config.yaml
n_head: 3
d_mlp: 896
activation: "tanh_gelu"
norm_eps: 1e-05
qk_norm: false
bias: "all"
init: "normal"
init_std_qkv: 0.0381
init_std_up: 0.0381
init_std_down: 0.00389
lr_head: 0.0102
grad_clip: 1.0
warmup_steps: 200
seq_len: 1024
Each number is 500 + 40 x the weight over its row's rms, rounded and kept within 0 to 999. Layers, rows and columns count from 0. Numbers have three digits each. The size before them is the row's rms in percent of the matrix's.

# layer 7 attention output (transposed), 192x224, rms 0.167, rows 102-127, columns 0-223
098:489574562520525480522553493520558509509579570522463470518517506549453440455502499498500527577480515506474479427431573458527479423519451442534492492442474446448477491523499481506517518396550482534493468461525560491482493441496435449518501504479534444515597503517484550486476406446518460503359456510499506500567511490496471447504467487522462447528526574577534461474470522492511506541530467480477427552499451429489571546463554522534492466503495454495551515475478455468439528495520450485507449515481568481468424491409508554542471421503513500541503518484566578471507515471529537490444547568468530442569485444490502494488513481497526527487485515553484493539448511444484467445518
090:512474531408486519477476483469486479496469514554536567553497593492523493433473508453529427513546435475539540463515495448489527469487506468479447529568537463478449511502420545467456540436497506544527460497521481456480512482483475509495508601525502539446552525472552534610524468465542522476484430514559493417487495524427507489438581525520484462495548485465566533529506494529507563465604474477514441447517505484522525514485501537460531536478431431487533492559447503421511501515504479543548489520488479472395540427461473489513411490482443504555509435543541452515539510516506576499495471480540490599484492530516513472494503449462462542502392504520488480566458524426510496498519
098:528459561489451444508485522446553514379449496492494487516487499543506401525472540523560517452463573452467556486503460455529482564516544511441481477544420576486528502503469543498565452406447521513486551467430500439457504472501493438528436554485508465493514533454506470491521582450429509487482530550521483535543460515521417550502487524543569485524546559496532557512512467527578444468455495573474500570461525469422507479516542542469364491509484499452459589512501529490458514496495490512535490531463509471511471526503439475488430518477450486464536484482498536477520489421568466500514491531523494523537566438437453510542507499515474538522567490506482497486476560553495507541548
095:458529492470445473396481476460519483497526533489481530467553600471558573465455501438512441511545544562483525512532527501513458500483534475494518497557611478492489592466531493524505474502517484501474491493543498466512431614498541470461487510447530490532494447556502557533542457461538479545482486468445466454522430568461474496533515421492446459513451518455445588473464561495507528470514423504488576454534478505456381507501514577486477525484455531480499408532508514488535513482464471472539489480598466461456483579531464496520464481549505409504474505491475531522486465480510490528459571473478495506438543484548482490484522470529489425558485494581485454541470456484456491468437
099:540417486502476471506488500485530557565497450479545458539549483559510440514530504555485488509545506569531447477412498510501593562506497518576509529542499451532557494554525540488517530451454529450568519476567450501491439554536536509468526471517529529467549505452460463463508497490536497528433496465486526534547474461521393544540507488461595450463526505480504509519484489511555435559480492515464458475474554495489501583533484501469535548496445491471592482502537504492489406459490523521549583533523438500553478483423463491527495532509548536461439485524455464465468508494447420562475518390538473578516471504479499422485453505490479440424500463518513446498485535463463544569453
094:572480539437490505518468490467431522439533513509487540499495519529477473528484519560484525494507543464489456529499495503588512489516391496472565487578482438497522509527536516520504567460527481490477428467511462501572475489493478536478488550451557471502513473525511520488523494508550471509471519515560487483474537481528485526517535475459512458513496548513486531432435508514545555597439500505412535598511468465505412468440507531423470579450493519498482574522486559479529555478454497527538496537384468497479553476537478448520509515495567523552574575469483544470520488516529568555491434479558489540580524514554477434519452483510444514388473511465531568405490436537519514499514
096:482459528513436547513517518495482487493499489569507468516491481527498467513520519506503518510470527485479527514498479584564462460487546474508536592473580502477542531468443511517364531512478561477454511565475539529435500513470519457476531562549509519485534485514626476542438545536522475429504514474522537542428458587518453518459474478549431548519559550500471535419427463524456433436530517472482610518510493493480418576497500512481532461520507508474491489432512457513463522532480529494510559516458523497449483483443503443369537460514436529497500467536518445491472433533556512519470508446500465430553536591536508573512475504501539481525491480491477486564510508489502493440472
095:473517483554496497553488547461583569474508529524473540523539517480489459580525538520532545502528516591510564531473499505505475484494508491521492527478486451558506480450432562539513461452503481512489482490591528479545576486437460555463522463485459507454531462534471526487529512557481524454463475414489435436553402509502514542557525483431539471519528519446509523479443473501501549490548441511540491498548479534452495477472419514567510540493490504453588555504513463551521491563520509473528490485564490532518547478465597484431425512501469526511574457482568548462534425512490513485536516528434431464424503510473476544553490476397547446568463513468536507471502415489540470521564
089:569403541489471569453531479558521573527542497549470504489467565569522504495523547540542530533451470548543524400520462533486530513522534537518467495423498509525503577476478539454458544485407543483515481522510470453478490436510416557433565513502543516501487426423506404529470532490558473490500464550596507467455532518572503604503531490562560503492517453550504428547495514533493559482526437486501500489530483488490456475499445504541492484524579443483499453457492468543459479510557534543499478517577489498545490487515492559468463463484581517463461479496514487426511455502513530489486512521512445456514478363478465461484507529510500488530450520528488524466444505552542546504540
097:488558500571516492464480499506581459497575532504535493517556446466548503452490540459515550525568476546491449550508545450513511542532524440438432504515471464515458534482479445483577477484499510529480496528503491538451502439452470463469509522507491511518547468499442461429505507528492421556434490490572518501452493466563496512436544493499482484482520470426618569534469540529534518525480600443468496553439488531510443454458510497452512500548528533511545576486468495525517456505421526550455527501439496501503512463514464546576569467478533497504515450481500471442465476554475514594458501544532460504508387436529555461517440514454515526483447555519460520544534448520504598543525
091:555460542454444537453511438516554551476529463535498565490490533537464468573497585554532529458518489537512532493468535524480499527466491449512491495469467447549487536472538489498401575528452472500498543540438483453533520470495574515449513512422411536489488435438552536518507512510561467462505465484521500546528412579454483427480441501497389528546512528501551569529448558475571547586485474484508489526458509517504555447512395538480427519496538525493553504533519486486520486552405525500464491522531540520545492525524513461486561475506502412529509455524560538513502520457464486384519478537516505508423522477530503446542492481500487481429509475465537479562510522495538502515483
091:482558489511452478511491533381475498535492518533490469539538505492565452529490479494490473477530470508502453455508468504479478526449476517554502481511528513482487458540546515500519530503443502538514556465539466433508483537450479449503555455542456572584431514513526471565582522534525559533532410537449500492566540468491532569499484471492385518483478530479471457415494480510529491491454455485568527464465521531548507485511462510530473549537502503469493455519451523492508522508486574552447477436517536466585556582525500527521530356502548475485548575513460504574481507455479529542503497563571598441549487505434481549492498410470498484482524534547446528513470482510522470510420
091:511489545506554526537490533441501549511559534513485482491477489515535504505567488531552495546533509540454477495442509589435428508520505467558407505528540485509501543499517505464493436572419503426498455481503469472504547450531539590544459502501514542513436441543527502536509531611541501516466500520492523521500499524457510481532430578494467580544520492545458471538505462464516546494523504561501595479459558475509501505502468463440468554485502451440509552431579490441510472468599544534485492480468591524504496509430539496458447563509495459529566558471498587543495465571488458507521564517480497538510521489537454574520458499475531472579527462543502462575527504541513514525561
089:469539544466552530449529551475479480557568519523530581464548489451508539549426487544391425603455500457512498565496450535422458518538569515460551507573504388440509514504525569531449529486584524506486536496492466490462516480531498559466512479496498577514511459545488499498520439552450487433472458503479487457514451440440515454455506396481566491473457484459453485540532598497536514531469492508577515483527508436535515448506506491537596490542531602520506555520492553503563510549532579505478538490468461531514563451489516460455551459501499491495578499507501484498499503475494429452487504535525472499477472470537479473531492495512522467480492486542479524533434487499513502505457
086:468541547532475514487448501554486471572466471516501491452462440451564485488496512545484428487545565473483439471508516511452584509525533585521482442545502483524556519519504550443534479502457507522496497563549561497541468465467574565509462465494453438459455598491491460506501540460486527399543379557513455476451552518492486489526547519446432485492489506526484500544528475546479551477546527505463427529542507431391457505502448528467480518537530495468489587492469442530395458539481552558567483546489512513491479527512579508532518443500470491522438484458513495500477488507573490515504506476495514443488479479557483521448562453511429499484483480507556488566515476457463500540413
095:505523488534492522451460446570448504522559488502495500488485570487512494471463537515579479537548495503460517490452519459482515467524493528486462478490471526526511488483516491504508451509493503423544496493440538495396492469479550498497509550551506493508547503476432470504434527484435573520427402459524530488404454442544519430549501506460553517474480508514447484496523502497597484592456515454542442587468498519467522532469531505522493456525571406503478517570467515530481480518462418552475472529441462515504542564484429488520483486543542435512450503400544553489544544454525502491484533509482477559388485524483423542544519548528570488506409462514531516542598507505466515512502
090:516590539538468496519475495498520576439509548466512526515470448588506511558472457508552484534561479492542456452477500548490501560502543512517493518480486477511516450455472500505511511559504483486548508525534462392444531455468464463546502436497500520528553459539424499523501489506469492523523576482498503614449543449471435530481545486437544500415558474549404465525443536519523556489484521495518473456544470451505445453572510546473531546512505473484399484519474552472530498479406552533533489534469538497388588497516553539458526511485502462515465571509539507503478516523489500487494424528498504404482504528472499516566460530510482478564485573573537435487473506512423480526539
098:586532481421476487553516498455503450498463511410506459480564599481478522508387488505479504462510523536514550466490488524547438519540516504493399479535547514453521499465514495504565497515517451458490426465470504525552526520537515455496544461492500538518540492501496478542499551527554451406515507584452513511489524557489404470561538599476550553437483493525526519551535504472484561466488529534510440430488453552505525528434484507561487484560436509507514485458510514449479575531557465555502523457538447515476513524526540442527545524445506508538565483488544400526517490505560572471508580443552482534509593505508502515492451477485520536562530544528440476466531494476483551499508
096:430458478483418414495476511536528473512587511458500502575452465508467479490478513551480532505481510523452516462542587488488448465510446495459515503555507452486546514522495436531530486524512553522471519529535454448468512546481579535494399555429403510537543521494495485529531462471530460496499525554447515546480510500504495470523510501504484553501463445467449510526481524479475485530474542465496463513530576499451520467572510566494468536572575471571456553504534481531552520481531486512488621415520456484517413451515539466479481451458531518483552532488518465440459456491435508533526546482513493599552471491505511447541590438481471481463522448539534601553505466454474535456540
095:571452527468527541424451530517481525516458472446454485465541495502510523559448495607537467490449471514459553463521552520503473490563480456541501432506480503535451499483454548565543524502541503512465523518487569445517544472515534534484564477432539541475491536443518458469478487468534517539526546434573465511535622514482560489463576548495520466535477491435509529469489459517490505518483572489479471500525502511490496505497485482491567533463449538458505487458493519442526469475553431535511522502448514498599484484579410526483459369535541456470550492505567508448467480467491437479457503496487409512514512482495536514437547537596485529544446504523481512557459431470415523489494
090:487455552450480473500491535538483532486491476555572478558496485523500532523533431528485522534492495529513529452512500452564473520492480490508442478447439499447508506505544466511527486570485494495443514404549571439494519427443495507424504558480493564457505487452552500479497480444535545539566545463574497475509474443465484499525522509540533473470515558503483525467506450532519494496345454575509493468526538524410553470460488471522487521480508458548475518418512484507463460527510530544457497532510569588547438492495489433455524495523509544497479500453514476541498593614484533433428597568519457474544473497491444499490528469449487487522449507507497433546424493464475536437479
098:459462550439503448434474513533438558473475524457502520503470481487491473483509530555444515420489463477524481510380561536552526524409393554469471452480471517518550472537491473532527495443494511433521539504485383505464554483456539538450461493455492519530541516452554483447500510568530475464469512539554488478516514478513487490500517503460564506535515507458471449486490460519500513485511495529468492511463407467454539483500510416529456355525514474452513501575534418454560553391506478539476538552546496449490463553453481508451541486450542498578511481470482543496492513423440458523530470516518528493513485503514470505491509503470479561484433500476433456519534452424532496540513
096:491490511614460533545509487472471576450478572491531496554492501463572529528470533481483526481513487420500504519508512547517578518519488480465527552506566571436530511482509428511509536503436457568538499537459547476501592411484475465445487513475469427446492520556510493470447475526538520483495483493527509491565489456588501561545545498506498479432491438473545573547521427445568504449515468386531421435537505507490527561545431490456490469493456486507517484543500485510524503525537523540569543510452496503530523492477429570496580500533449524526533505482475468527442526489488485446471451517510499449432519499468428456422446440517497502472505467478472537535505525547423478561470
096:585464510454451590555484526420496482537405434453522498506480465528443482481527513483494482514509415446512425515578469496569521413541538444547461507465502518540538513485473489515507469501515501449491483517557495490465473505462487591496507507480492421443537523526511571490516495458508441450515489427560517430523522491490548448522506458546481513509529573466439462546535435502520499502462498455461515522496542508498484502527615448526461426525571539467443481480541450517561545518504454523506490506421516463488445501538472508478494587514476512491538522531568529505559491506465509478416501538480519425540553459486549516502444492473474564450514550460444476512530588562488491582514
091:508584493511579500477431490476505564476547481507448531530496473505490497510479527555513457479491501526526505491527504537527574459462436540476469562501481531448483523492462530527460498502465559466484543469530511517529445512453437471500501486533504497534454449556476466513410402623546452460577492451448497538500541552458479518432540530551510483463483453422507507561539430469534449451484421463569529454452517534467527538453479420486505530519500487437561464460458548479493483510503557486416389486453465452487489593436526506484500495504529426482569506521578483564501464433526467480473458531551491518505527519469510469454493460500568522428494475474559527458539490515483520493470
106:518405536474422459577490538549495455398457469528523509553482546434437511482507505507508410503461458527467507464472502508546475507486448498472504539564500424489531534573492532509474437530510523559493459498511567530520557518525486434577416499492460453546519499509468560459506521568453494474430503474528543558449496530589523505464426523471482447502425452463531491492537475420522461533563510514491496544571488468490454456505541487488499429471483467518446498458471504530486398506482475454535525554484512505577544533486514560382554468461526462469514526493531489495492509500481492454604477481473493531426566471532491471514445513532493441524479477489545450517480445478529463468481
# layer 7 attention value, 192x224, rms 0.195, rows 103-127, columns 0-223
091:551537488510498479481483540374547518460482512548511495497426485508493468475545463567508481438477574508521506516487451549561481485475532546468529554450499555519505473534552507504478538514485477467463449494411574473547422577474528523526473416537536464530478463430419490413416466536500569494502534537518562480515486496586468463509443526538486544594561493490501514471479541566471458477455481480436485580525467488486466495509528492499564520468513576529449487484553476491457483517501463505453509455485483497448458554568534496490559537519564488501529521443523456510509521483508468446460489483530500389538468471447510502467437517553552469519546462489487446430520536467558567526537
104:474532489535530550513466519451467425540540483563539552500522589449475483428556491486485434456522479486590542481519502563574484442508552528530445562490436527544494499468493517442465495533463506502543543436515533473466556482474488551484471536477485503550529483573558462492462512513542523601471598409539528483460580506529492475570479462524482529486475495522533495484520524437461532539557550521478530415433523506633490467492499445554544481478515493595491486466497493479493550583474502471509515475522452519528531511513531506504519498488497453494484489555503542401524423448502547592501511473513537469488485592462439478477470511509491460557479465492562538479489460482492456482496
098:566465575504466509487575498535467523530480511423483526498363458527457435517523514486589486468538426468532466455472461477434521495524496518422460514463548465538548444451468426519449531546496457516511544562428534536436512474548572508532487485471477490533517459487462476423518446490496528412520475539523510494501508468483450468593528523510535497462540491491486493455472526504432540501483412454475472535459536494453519471530527441510599478500489481440505527577445514511498506551514435550501468508482485516527457447482545499583498515503538597503539472502516537544487565488431507503494461460530501452520454503478599499506479562467556563518585470460501503449529543506529499512510
102:510495563517507443500476467476473401510484498506443527511405454461510500571493509484474516514444565515472522433532482507533509544474510569451497438525475544440505484465594437471495482433524509451442469575469503550554560440537496562495531533541431440479505498559507504496518496512520450440522498498569490469500500537436562517517438543538513543493496498527553483471476493524487553434468590531466542493454520438520431511461519489528484505513494454527392472552541538530553556506449544533478450501400453471446528461508549500461473495505486507509542475452472562515494457461496550495434501605471471502474424492519482560459530485494506465608500484468477513574533459543494563516524
099:497454457501521543481545458446564448553519495473527519492618478557572477469472536415584438453500496541536540517463509485495497479554548485516454528508524499517457523569488458491467534486459558467511555484461488451488561483521581474484477445566495511530489521428470547497524471527511515484417552466480498476518529574503531472519466448547529529550526454482529414481508506537473471460413473474575473455415455462509565550512503517587490504492505518499425437507525428500514493471510463526581497476510461447523538551481533619435539440492473511521451461472478470434558546490503490511479479504510534471469479477416437547469479555471494492586490529542453519545514491500509464523562
105:600509491490519524497428486531542577544459480443617550529550521551506455516540478546528475546520468519480467461480542493558435536484554510464484515482516464539548504605480526461554510480441442533448428513499515458507549587565556482511556462500518470511463444530431497466510483514476507475534515483576512410583498476502573515474554462524496510504470432491512533489544469398445528459480475543485514460417504509499590448493517514512507560518460583481481491536484461473522464487448548539548477474480493483493502518541446486570467513484525488454468491490450496429526582533464515527497521522517474501432538477507561513432446533467514550507584468485491497490526510459459429567522
101:501501484476504471470473498574438412542470490495539426512438464504501487459478553536476529486467561477543497486506494562524514545494461433483549506485450515439446454530467515507554515484478512564428482487476533533469474576540553472471514510507506503524453448517448490597514525429516509583549511481540528499492477448434513421546520550505479522513476493574602504509500524453476452536544544497539460501523517485459470473548532430456533475491544452456457487584524503487460488520478492527525456568510474448464449624530446447515496477517511448448472495435470401491506541500440494450574489479485567418515511471474548488466528489546588473530555440464490408479486562515529512481507
092:464589516516541474500449496432541464495490501499462480488449426487539444408509492513471477433561568533465404522457524502552457466521502515535476505505541508477502502559520507489514462453570506501500477491545532531466452497500501499546528366488482515480493483587497529530487499565464469515529535543477567458540538406437560481495431520544469534535540471525525445471465528449555421494502577498478475473551510519494518475463540558501485504475445485433473542508534442512492536497472534542556466394459429590464515523460413501500511543549551490502511493522557465508459546466475501465555478569569512543434549528521524515551428464469440475498477490456514572533485494480532521546484
100:513452542461495533561539468518475485548513460448448499487548499437523491492535513519553499550503555523518522460521462545512528515508423513517575499496511579562544483499528533492441557505477538427492428448522448512498456545561487465508499496531527476502528525510510482560487493523588468453538522448429511508500521505469471481484464414524573504502556438449494391481558481531460463446480438524525435526531524455432533493447478516485435512407461471459431496471545494482497530581496426488459514500508465461511463480479464496417487526511481522454541469486444519538509449536567550472537503521525513528522619538519515500521567555507514465555538480417456600574526537467467452538547
100:552472554477511504532498539467461428577554523537487452478490517484510501462475514401459495443550474521483413505504453540542504587498462460482494488563480388435488446523454512542562454443497514468562539495465547489472571529485414510515486524590518469508466487515500501527436536480601564523489539500510523463545476543525518539534585549498495516521497468519478459463539434503488530456489518431424546427492471489535449490491522545461531559515484508472484472507519470456505553479502459499528494514501513484488499491425575564536536483469529542533503517473458443491505498562480566631497498478500499435574528514548505519509492464500574514478610522541467553471536522428476464508538
106:522436543516576494542513539507524524488569491519434482506502504527459549541440447468526505454521480435547459535515533489497572478556494425520572518530478441501464470454494488529562525501473475409594479550495531469532555477481485549492433509484455509502552471470516516411467511517527465527573497486399416477524470508461485452491497553494495463512559484514495498573528484393558546396464487487513566421509483441436458452541549506518493446505542490484529510504503544489414516502532497494490514561507458522411489453449546543473494549501510532491494451552500498495541548488475511548419467474465519412513461577487523535505484458556483513423464461553548510482493444505557464481478
092:476461486505516508477453535583563485462424474533478451481565491573556466478492511483443501443480483441525517490557501454524532490493553560436515475460455481439461467505528541528500496424550422512534499528499562574504473487490541477484532460544417498457470516528548461547494442390482486545542547478518520543492410486476530561436569526440489503448449545508456530530494559514529474524561523427500541432514422553488447531490492490520494513528476493506463464491383499536524544440462533467491549567537541488477500554482502529528495504467513573493478511558516456461555491436474557539495521559528491454525578507436559517527461503531542534450517458464440502490503530525457511587515
097:477399458485428475544493471538517456449492467472552429496483465546543488496526475522571483451503527470453475472507532509473501505499448503520491432512522569464580498482484392541514470555479469502570559518528487573623531481511430476549488486416551484507434544445451527535562499527452548469548581488434505461511482482500485498531488469472465434501507508550481529465517422568504509486459522509460499556509559526457489532425465499493443520539477466480566501533563495406424525478451482598503494550541538464496462557556459550496499518476502511466521498452466502513475502533469510497547485461492524490481507469519581601525543466480480480496490532448517441438491577525439477494494
094:544499491460499537461529504509557611464503565508483521544550518537517486465485545481527525488435498465467485416515431518533491497488469496458500487496477511447519493456476494511493437471535461492528457545441462507483579495545550497494482547392550550504524412574536508559521442569496588500463541442482502480560443477552513537502429495547508517527528533546513413549478469540522469528425524534526568437464546449519518459613533487553461528533475515532461502468581572478495472491547524446441507525461461490478508420460466459570510559471539510539512531500501517514552464440485456543507488522543455502510543457463610475513479479493534570526482467524537449523527500454546550503472
102:492577552464515480533584491459587475429497467546484500480469504485496475530538525467479532469465471522459562506496462603541506504502494506513534484529517527451470481562517527523533522538561507546520464488534479537470460405447491500524468452476532550508509501538504549570492480472552438525502582491553449533530493524374430499504505508502455463480508529548506465523499585518504548485575523506511550411569535458519480523508415459461522492441525508555543509455466561486503499543480570482558537467508486460473426501525563457503441473578490479526529445511487489583459458462491471596564474534492467507586511488520522481449567458537511467544568543458493483555460545532485500577501
093:480475492491568499437515505456504553502457429519473524552510461438472467499426504494560442416402515531462540458557464463531552507440493476557511486562517527556531508502566502494448501389524489492490547467549522552541478499470543480499459508474481485456472508472568504517509521463462460487517489505465467421505462561567521442539438535526562485554478542524561452458503427501505469537543528472532505467537566471565510589478526484513437456469476546449531427535459543479440512509508470570503558503495533498497492461460513400470465489521598517490513493517513447527515555501498493482545545486524513536460498503469560484486513456475524564502548466456468528417581572576516442509435
104:440494544528488539532431529525525539512478461588539524530493483516489488530529491508501482482505480469449437513538481448576505519435535458485555523412475487569498426489449482492504530461489555567417531531408504558477437547520506565565451520568478487412425517496547522456541407577474521554468460511544470524528510456483519494476509509492529395477551497491491512468496528546431425532454457487523528608528474448542528479496497555471490482484521434523550489499507524505461465525482537491515440516488567470491517452545481500455484563537448499489450516531494562505489490492497486528487495478411491519467427487529481486531457586520421554551475449461470472462523555521480582443526
101:444463498538473486507468471452521518504463516573550487544493464485565524496493451491553445499504459428565467507497458579560499434509457503485436512516498554552496530469499552502447587485531497489578476458519496506509486480509487457441529528607525451521464427465486513462529515595502541500497577469482456461544505599413432524453487457526535498527553512511548516486547477519536547569415471528474492500471503561534476500448562425468516470525486538403508514499583527516596515507490463426497465572452565523513550501492491549554512478539545559513492523464449466450489479548518512522524482550504497443473485528519492521399471518496532577511501558432483462520480473507552486517463
098:530533563453543524519514506508471458545520565535513533504455522591410498457464481450486547446530422466508455479487486494470502515503479530518452508474564502447563575619515511486503499489494557490572440537498497581520471532492510507545442520487524566574499471498546578487509587588507509530512502517489571490440474476452486565507534486466455519487511497555464450450508563534508442450474461502503490535496449499512461506455519500546459557456515508543450549534513492632549545551518455466491510504509552476431459504490537457452538580448475523505418465510447444536498496456490487515540498495529475479487455485487484440454551474411423481487488446515514574480569543539507496485534
096:487500437543503491497474463458508520521464555521500434489419504494541504522527532501487470502500498423439487460535526462550547479465408438513546429490535436487471521550510520445465472445546519530471485520581546528501491509573530545505483489454552477539457494538517501478489546504481519467443489480472462495464529469466584492469499484450581529470529498533500484448517475464518437407557522504511523533456388546476448525579471488498505522504475528467509516494514395512480527559497450493598496460542471531506540514583505582471473530463498494584508537494491471412525413403527477502530438464500403552443562449460500494534510463537484460524464481497493538436569565530496498530470
100:482499514572574454544498492489538448481508556510516480513482454492433523502469484457498446577488552562523519531556451476509461503557582479519453474547485412488466459522492513501443505505437500518472461560485465482558540429501420513441473480492451477454430511540493508575499582506504538559482579461441532574550463543442500484419475513539493492499484445527532484485518560478492492557443492436440497476427484544504470520511556521460526551503564540517561479514511575548490492582510510503546443497414499525553454456491527508550506491527381519504411531505573448507487487568543475510512511517453474469504512481504416470509500483524488477489446486556462525440479502523498577541551
103:541547479477560497531526446568525413502491434428450564467511496509435504519579563533533471468476525543516453476481497515493483502425478573548502519460445414536528514521448517506516539504523609484512416516418520529521406525451462567492530538535470508496494473462490527567505529506458509559519495484554455505515528507473526474472465441547466441535490475434442450426489525508444479461535513540449502543455562563470454536521508569518487552420490530501483471465499597547429471490492501475485534475533462472494478524505493543567532462490611451496466531491463526483457477541541507513588564521561499472521517531519512496542500446433489467500473465533571476499527514471539546441477
101:442575494519560517442517428526512548524510524490497459495504502519529515445507451470526415527472542462559524521457531480466457565497515572573524465551542489410487543509511478440545524518522484460479496477413459502511530486550492479481441593460487537483491516479557432505434479464493521484476492544476502492486553498562463555502484538487480526448498507514538482513473565495517447495476459501527464643501501528499465594447451505475537535442483535554479409501455402422478452547528514469515510459525489470520523603493475471487452528479520510514514478519485536467479527530545544574518451509446492572448479540431532489512474513476575442471488564574573503507507452434501465474562
095:483463534525481565487543457537464483471514469468507461434506527542489490494459486507472498550480425523443543543510543500493476517464468403474482446565510485522524495412558516539629507484534484537529475517451499518522484463552531507438498452513455476457448528459531528498486523506425426513486514501486605553505472464581498468502498481487548496498411503499472491467525498510509552505570585487435503556537535526439480439507470577636488460530586482461472482484515528508470479506492506459539526496495452505460527441433491473485485505460487537517462515479430573558475502551507550414522483484530512473509502504476582492530480467462469397485472537493443451502500619531523500567496
111:490551457599568500514486472508505485527446448440461570515563454498516496549447547508419615466517505510497494460469503537455415451479430543566519549498505554518544499458449514476573540486488555496521524491529462465529479447461501439475566563535521500452438516452487490538461502478527470501519611485540494462440442496448596475498522440471467492544527546494500504488491569502475496476488480454477506463495501519554530566492567454505501452480501563444492535539484494497479564533488519528455537471458611508535449482528428487540455582476495527528479474489470478485557523519463521487509531553482513471526447418506450488517517438507484574509555527449568521433497555519477567461520
# layer 7 attention query, 192x224, rms 0.185, rows 128-133, columns 0-223
086:535520462513521493615514483499529466463427446545522544517534478476509552544507489462533427474520458447494570573507534521498460480490556537457533579518515543483527560477512550523500575485392494464480524530486504506550476427478450433520442485456488502492562566497444494463518488463453521486443539474483514478534539481529511567493437479516536482534512463503494474470554521517468470474479571612457497487520479510511538503554420524447452437522553513594485488594510574463532543467477541496513562464486412528564442437477511600487532530428495474495491547574451572498484495503482453486513467494578515449488493502549522526483523504527530469542579493490516487503514553498508544447527
089:535555499494476502551471489532528575519427451583547469561533452508557520528496488541494510533527506506448518454430566479540488530498509479532419475511467503488410530453570486429454545515502531537488524494558499460559460529563505554457470443518511570495540512462493513473550515472545515505489577539494490465476475490499455577477467526520467472561520499467570423504415607506453465567472470520495428544528472436498530490437496503490518510429505480532506535510554537543487394538536533520537562485454437531538481489534567508488575582488427520525557540445470492454478506475518521562474568507518502426485522530524555539466523545470493547502426477575511468533515491447484508475499
085:520537485539422489533521534553523566523524453509563522472483587486497473462550433466527475484511483455497476502523474502434424450468503504528477473439525474463422447474469503470506525446464576501483388514497473510501501523440513556522584490460500500468554500509473480487307560489502490454521458512462468521569466505536431472527559460475470537524468507383483577475496505536486445499501494449512466498473437544475543499510528429535511495433493469473447506553544530492514549473501539550512441533525511543514455475495470498476534466481546486561532568533492553530446518506569474471530486522489428482478474470497448428458516450423501500533476549485477536454548514504495569521455
097:473502468558502521582497561398527504474520502478528569511542534532496541621479558526490496476546547443435510475530596538477443457565462550460500447504508531529424484461496503497449526515531448518481482447486512508495542508498453471412507484505502434478476445461520423478470478474540524442508533526535527491536545489531487490525537485482499512489450445525563504487578441537552472572484497520431523443556553517512546487551470482485433578481450557512492501473474452480532517533489439447477533554517546548457478457488510461500565528533488483502552455471531467452441424484548571450541441450541500512439497549454465451497502474440543496576571499528549583521521508495498441480523
097:457585535487479474512544492475537509574558537498478489493473498485438535445477535527488546458512540536481493500530458504417465473481469532548522575486492535470509529496517513530530598504548525478474531553459435492488496423474465485436455530499528476549468511514489476451522542494533475481517502434477513522542529567510488479481457477558405446440420562563512511496497455515513474484485514584505585500466580457426544471555424547478529497528539544389512497465543456475539560471442509485504488406489518453511437463390544427523522513445499483482457464435493524518472505511545482548499519563512446515581472516536499495434577499542536485551489500491446555542492496452507529497563
097:507492474486517446479480568431506517482428542492498444453567518496589492524505439467487469557529572502483483507495429451526518485552512516473577530523462486546433488587514414483513497478543507479474535524501516558534464515505471504537504456496534479412491480430536503529531517536538524433463473423500510463574498543568510551556526487523437490485469554514473511525506504402554477514558488515512449447587434563499520489480521503596497487423503522549495523572549517488471529410505500436494483533561486399525553429520440490534534525436500457546609497496529479517514583561472475451519506556454497489509485509490492447467542451516495482518484456496522484456484435467541481546487
# layer 7 attention key, 192x224, rms 0.181, rows 128-133, columns 0-223
090:453498415568505494471513534476527544539429505455460500531503494505424506517524520473484364421515480450483516474532506504549529475477522484483516464497524426506477484465490502453499528537480550460460554540535430544554468503507546463511462552471566493430424538478480503419518515483485471464439502452466464499484522490537514432462446466512495502465477421477482560476551457547509517483448533564469479587524544541593468537562457481488537541517554521558523520599492550504481446419510497533510502523447448483514520539492568498487499525496450522557430566532515524497440505495534476489512530512475548456419535481527514473495593497524538493593564516459582513480447515510534460423499
086:472541516510464524508505517475560531459455547585535531488489508539511470501463446524453533528556447575477537479521496455485494473472575502474457512450503480522419540514548395512441493498526512551549476549582545428546506515493526535431514459512470508426508457513566555538526437504454504495492560432466519523442471466463515504458538527527483438570546540485446457475519490500494510518478477468518408527495557502490518520420544504482458534511594530541462492495522496513517462420471503504427440430504542564546455583488566495501533479505438495500480462494542461487529485583585498467432499417472473450510413450476431505485472510489461537484457558519540493501458486479472535472580
087:483533525460482507459486474516441543423526480533517495597481524499401487492472429489524513461486489424550504475460514534519509602543553587507554535516507489477428466461515469501532446533469524535503425547504542487469503488486486498505489496419511532473484535516534452469524501568490521500479488487499531485537406493500495421547537419478480452506445502448551482469528454515516472507513523419561484497435485498480558542442569523472541514510539457463579496461480558555467534530474507546539428479532507526534506483534557464589515495499536582506477484523534466462462495431446532451468540590539516491403485537405466503528522476534497556498478480475521435498523511407479523555411
098:522575456548519578533520474440568527469437433566443554453515481495461540521480508443447503472521528439512452533511449458519494470495485486474531418471561544600448431447478510477507510479467491593479420513513533456518483513530486442455537515398573532514472482385536466466483486483503500492527544538535450483488478521495489559492529489507489493495492458502573491490476485499507520485523496436455470500537492563518525525527420517454456525514561509485467491467469550536480468550531520490480497526491554431479522449507474445462519570600496468518467443468467565506518460498534507423561501524556560443501440577479474557573566479427517504524517482589531541452490490487518457472503
095:521538491450522509428530526540520528500522480487463486568398554432476504450493537519441480487415453479536501476473485494483475505496544526551458525496530471465506492461441482558569505489555556477481558470529483551429477500517509496404479492469506448489458497504598530487469518541548492457476532521465480438537518515543517504542515516555519452503431518563519496456580434472481534519474431575497460576424505520456466410552514451438490503439514547422479491465515445478538531430503528433453497487480444482471528540436432492523523558538575507481438536477447521446486493555524461490515490562466482530535532484510571426495516511520444421580477551489515483546530539432524520468494
095:485538484464486395512490476442481544504418516496533516466539526455472534525455464486469546547514573435546454458495506504479457518604490442479537500497447471486407533510446432535522526477519592510470463458521460521531541468496499497473504533462471423496525519564538544490504473577520469424540443469516478481539544443490519484486490465514463545472500556427568415458495513482487521520532507509489525441550512451495537470473522533498477466472520503406529459599457500508501501529537552467503505483503531375556524484525508453494513497523472413496471540500606461485507545461484487483506505505540448486543439515482464430536492411518579449497567469566538457495547455487523469542556